Weights of a small transformer language model: 15 layers, a variant of Muon for these matrices.
Each number is 200 + 40 x the weight over its row's rms, rounded and kept within 0 to 999. Layers, rows and columns count from 0. The size before them is the row's rms in percent of the matrix's.

# up: layer 8 MLP up, 1280x320, rms 0.243, rows 1028-1038, columns 200-239
# down: layer 8 MLP down (transposed), 1280x320, rms 0.234, rows 1028-1038, columns 200-239
# gate: layer 8 MLP gate, 1280x320, rms 0.23, rows 1029-1039, columns 200-239
up1028,093,241,158,152,100,191,250,202,210,178,229,224,199,223,220,143,191,211,201,201,235,138,153,247,189,218,131,125,205,225,237,251,194,225,163,128,111,161,221,124,265
down1028,102,156,170,157,181,242,162,249,227,195,231,172,256,209,195,234,189,238,209,227,194,161,188,301,200,233,217,161,173,240,149,178,176,174,131,185,318,270,236,197,202
gate1029,098,157,256,197,184,236,207,147,239,252,175,188,185,172,253,256,227,207,215,143,167,236,251,240,185,109,123,240,179,162,211,195,222,184,225,143,205,199,219,171,246
up1029,096,208,173,176,223,223,246,132,179,181,172,151,169,258,206,219,240,148,199,218,240,205,209,260,237,87,124,282,270,182,228,205,199,175,202,178,189,250,201,162,282
down1029,096,212,191,175,139,208,257,158,191,239,183,224,242,216,205,290,163,294,94,210,169,225,173,193,214,202,312,139,156,206,190,151,146,221,187,180,258,226,222,210,182
gate1030,104,199,185,233,175,268,248,197,159,205,244,217,148,174,182,216,200,249,201,200,200,161,204,217,238,244,216,218,165,211,152,199,185,155,166,203,186,201,217,217,181
up1030,103,240,205,177,201,203,152,265,165,195,273,149,165,198,174,242,199,206,234,161,241,201,173,220,169,214,241,196,213,188,188,177,180,144,175,176,159,169,213,233,106
down1030,101,262,172,222,256,249,167,205,182,172,172,209,191,255,167,106,254,201,234,192,131,160,136,189,185,264,225,273,249,259,187,157,180,109,241,136,174,160,119,127,119
gate1031,100,187,215,170,234,155,186,212,161,157,195,175,243,145,244,208,242,166,222,129,228,259,213,86,123,155,243,182,213,219,262,233,198,204,155,126,211,213,187,199,208
up1031,093,184,143,184,244,112,144,193,243,177,149,244,203,162,152,163,248,148,198,167,162,232,238,165,139,234,165,125,203,175,203,189,202,225,301,198,197,252,236,210,245
down1031,112,199,201,217,186,140,268,187,205,179,223,169,182,197,181,258,209,194,173,173,207,181,192,269,242,206,218,271,192,238,199,178,174,139,192,165,181,217,247,214,243
gate1032,104,253,196,197,260,171,138,155,174,180,202,342,184,214,232,157,225,258,171,219,136,198,281,107,234,285,203,211,185,201,194,240,207,142,189,191,179,162,156,253,73
up1032,101,173,212,240,205,164,271,184,230,195,189,206,235,280,170,229,206,99,207,204,162,235,219,226,233,203,200,193,211,214,191,187,130,243,174,231,195,160,237,157,194
down1032,094,221,130,203,208,210,209,170,187,146,245,86,212,140,113,252,180,158,197,200,194,143,199,242,115,246,245,282,306,154,179,165,159,232,150,171,149,229,180,172,212
gate1033,095,144,202,301,256,241,252,214,162,156,277,176,244,189,224,269,138,237,207,129,224,223,120,161,176,169,163,137,186,247,247,258,214,159,177,212,168,187,170,169,218
up1033,093,200,211,186,198,174,221,303,138,165,176,180,111,204,227,172,199,201,154,240,187,149,154,213,119,217,164,168,242,241,170,241,228,224,201,246,226,254,265,135,197
down1033,102,242,235,136,155,252,217,219,252,190,204,232,208,173,141,225,208,215,204,143,183,167,215,202,213,154,240,243,166,189,146,199,186,208,126,186,146,161,202,232,185
gate1034,102,177,215,187,178,99,186,225,183,217,225,265,160,167,179,215,246,144,267,209,164,145,188,179,206,221,260,229,222,245,230,172,224,194,185,87,160,190,188,150,148
up1034,101,202,229,235,235,174,165,226,101,211,212,238,224,158,204,250,137,192,180,223,231,150,113,220,186,182,239,234,150,193,132,154,216,119,289,191,199,167,205,265,162
down1034,099,218,248,210,216,161,224,162,241,175,199,263,170,107,224,285,210,220,176,217,253,147,203,177,207,134,162,250,144,269,125,169,163,141,171,234,210,239,161,167,192
gate1035,098,141,157,252,132,186,194,260,165,253,211,217,261,183,265,202,161,252,223,269,183,200,193,176,230,256,199,261,167,218,251,194,173,204,240,157,206,210,188,183,193
up1035,103,203,159,292,230,164,212,240,299,222,167,201,118,161,193,202,161,160,99,144,168,232,180,200,243,197,202,177,230,183,182,181,211,251,170,183,142,220,182,158,167
down1035,098,206,187,238,196,170,272,227,154,195,241,222,175,243,202,202,178,223,150,187,200,192,173,266,171,174,179,154,155,230,220,192,253,148,227,209,230,207,235,162,102
gate1036,098,213,259,204,142,161,190,239,223,210,109,159,245,279,114,211,160,229,240,208,205,218,253,199,243,255,182,253,227,151,211,175,183,228,204,187,229,206,137,183,274
up1036,098,173,190,153,283,174,199,203,249,183,212,199,222,215,134,183,214,181,129,187,237,258,215,212,162,230,154,163,215,196,234,235,195,191,184,191,174,133,216,203,204
down1036,094,194,185,211,243,211,294,207,173,136,161,164,258,216,223,232,193,251,213,225,186,185,130,259,206,192,311,250,187,220,152,235,164,175,180,195,225,220,208,153,272
gate1037,097,204,298,191,206,154,235,251,196,238,176,156,142,229,164,211,235,145,163,170,242,282,156,138,166,236,264,252,108,153,230,113,299,217,232,179,201,233,176,232,138
up1037,095,134,225,202,238,196,186,197,249,213,174,198,181,240,133,226,222,251,144,305,214,192,296,184,207,168,250,287,294,206,205,222,208,166,180,202,194,254,91,198,202
down1037,095,193,151,195,157,243,181,246,206,161,223,226,231,217,98,240,191,210,252,136,186,83,211,247,227,239,175,193,199,218,256,227,101,211,211,282,284,164,223,138,186
gate1038,103,219,178,218,153,192,149,185,189,196,213,144,151,139,180,227,194,137,225,286,204,204,233,180,112,247,178,188,199,229,215,119,222,204,163,214,222,117,248,224,210
up1038,099,198,92,262,213,242,219,222,270,173,237,121,89,182,164,185,168,187,132,170,126,213,214,166,116,208,224,196,244,198,174,221,212,200,143,203,208,131,222,142,96
down1038,090,267,153,164,200,225,191,269,155,145,168,161,143,221,203,194,198,133,208,175,225,168,159,211,146,205,202,226,229,170,150,234,104,163,231,224,167,224,176,206,206
gate1039,104,229,188,230,212,286,154,155,128,175,247,261,219,156,121,174,159,204,195,186,207,205,212,302,229,141,162,199,154,198,207,217,192,251,191,130,189,232,226,257,208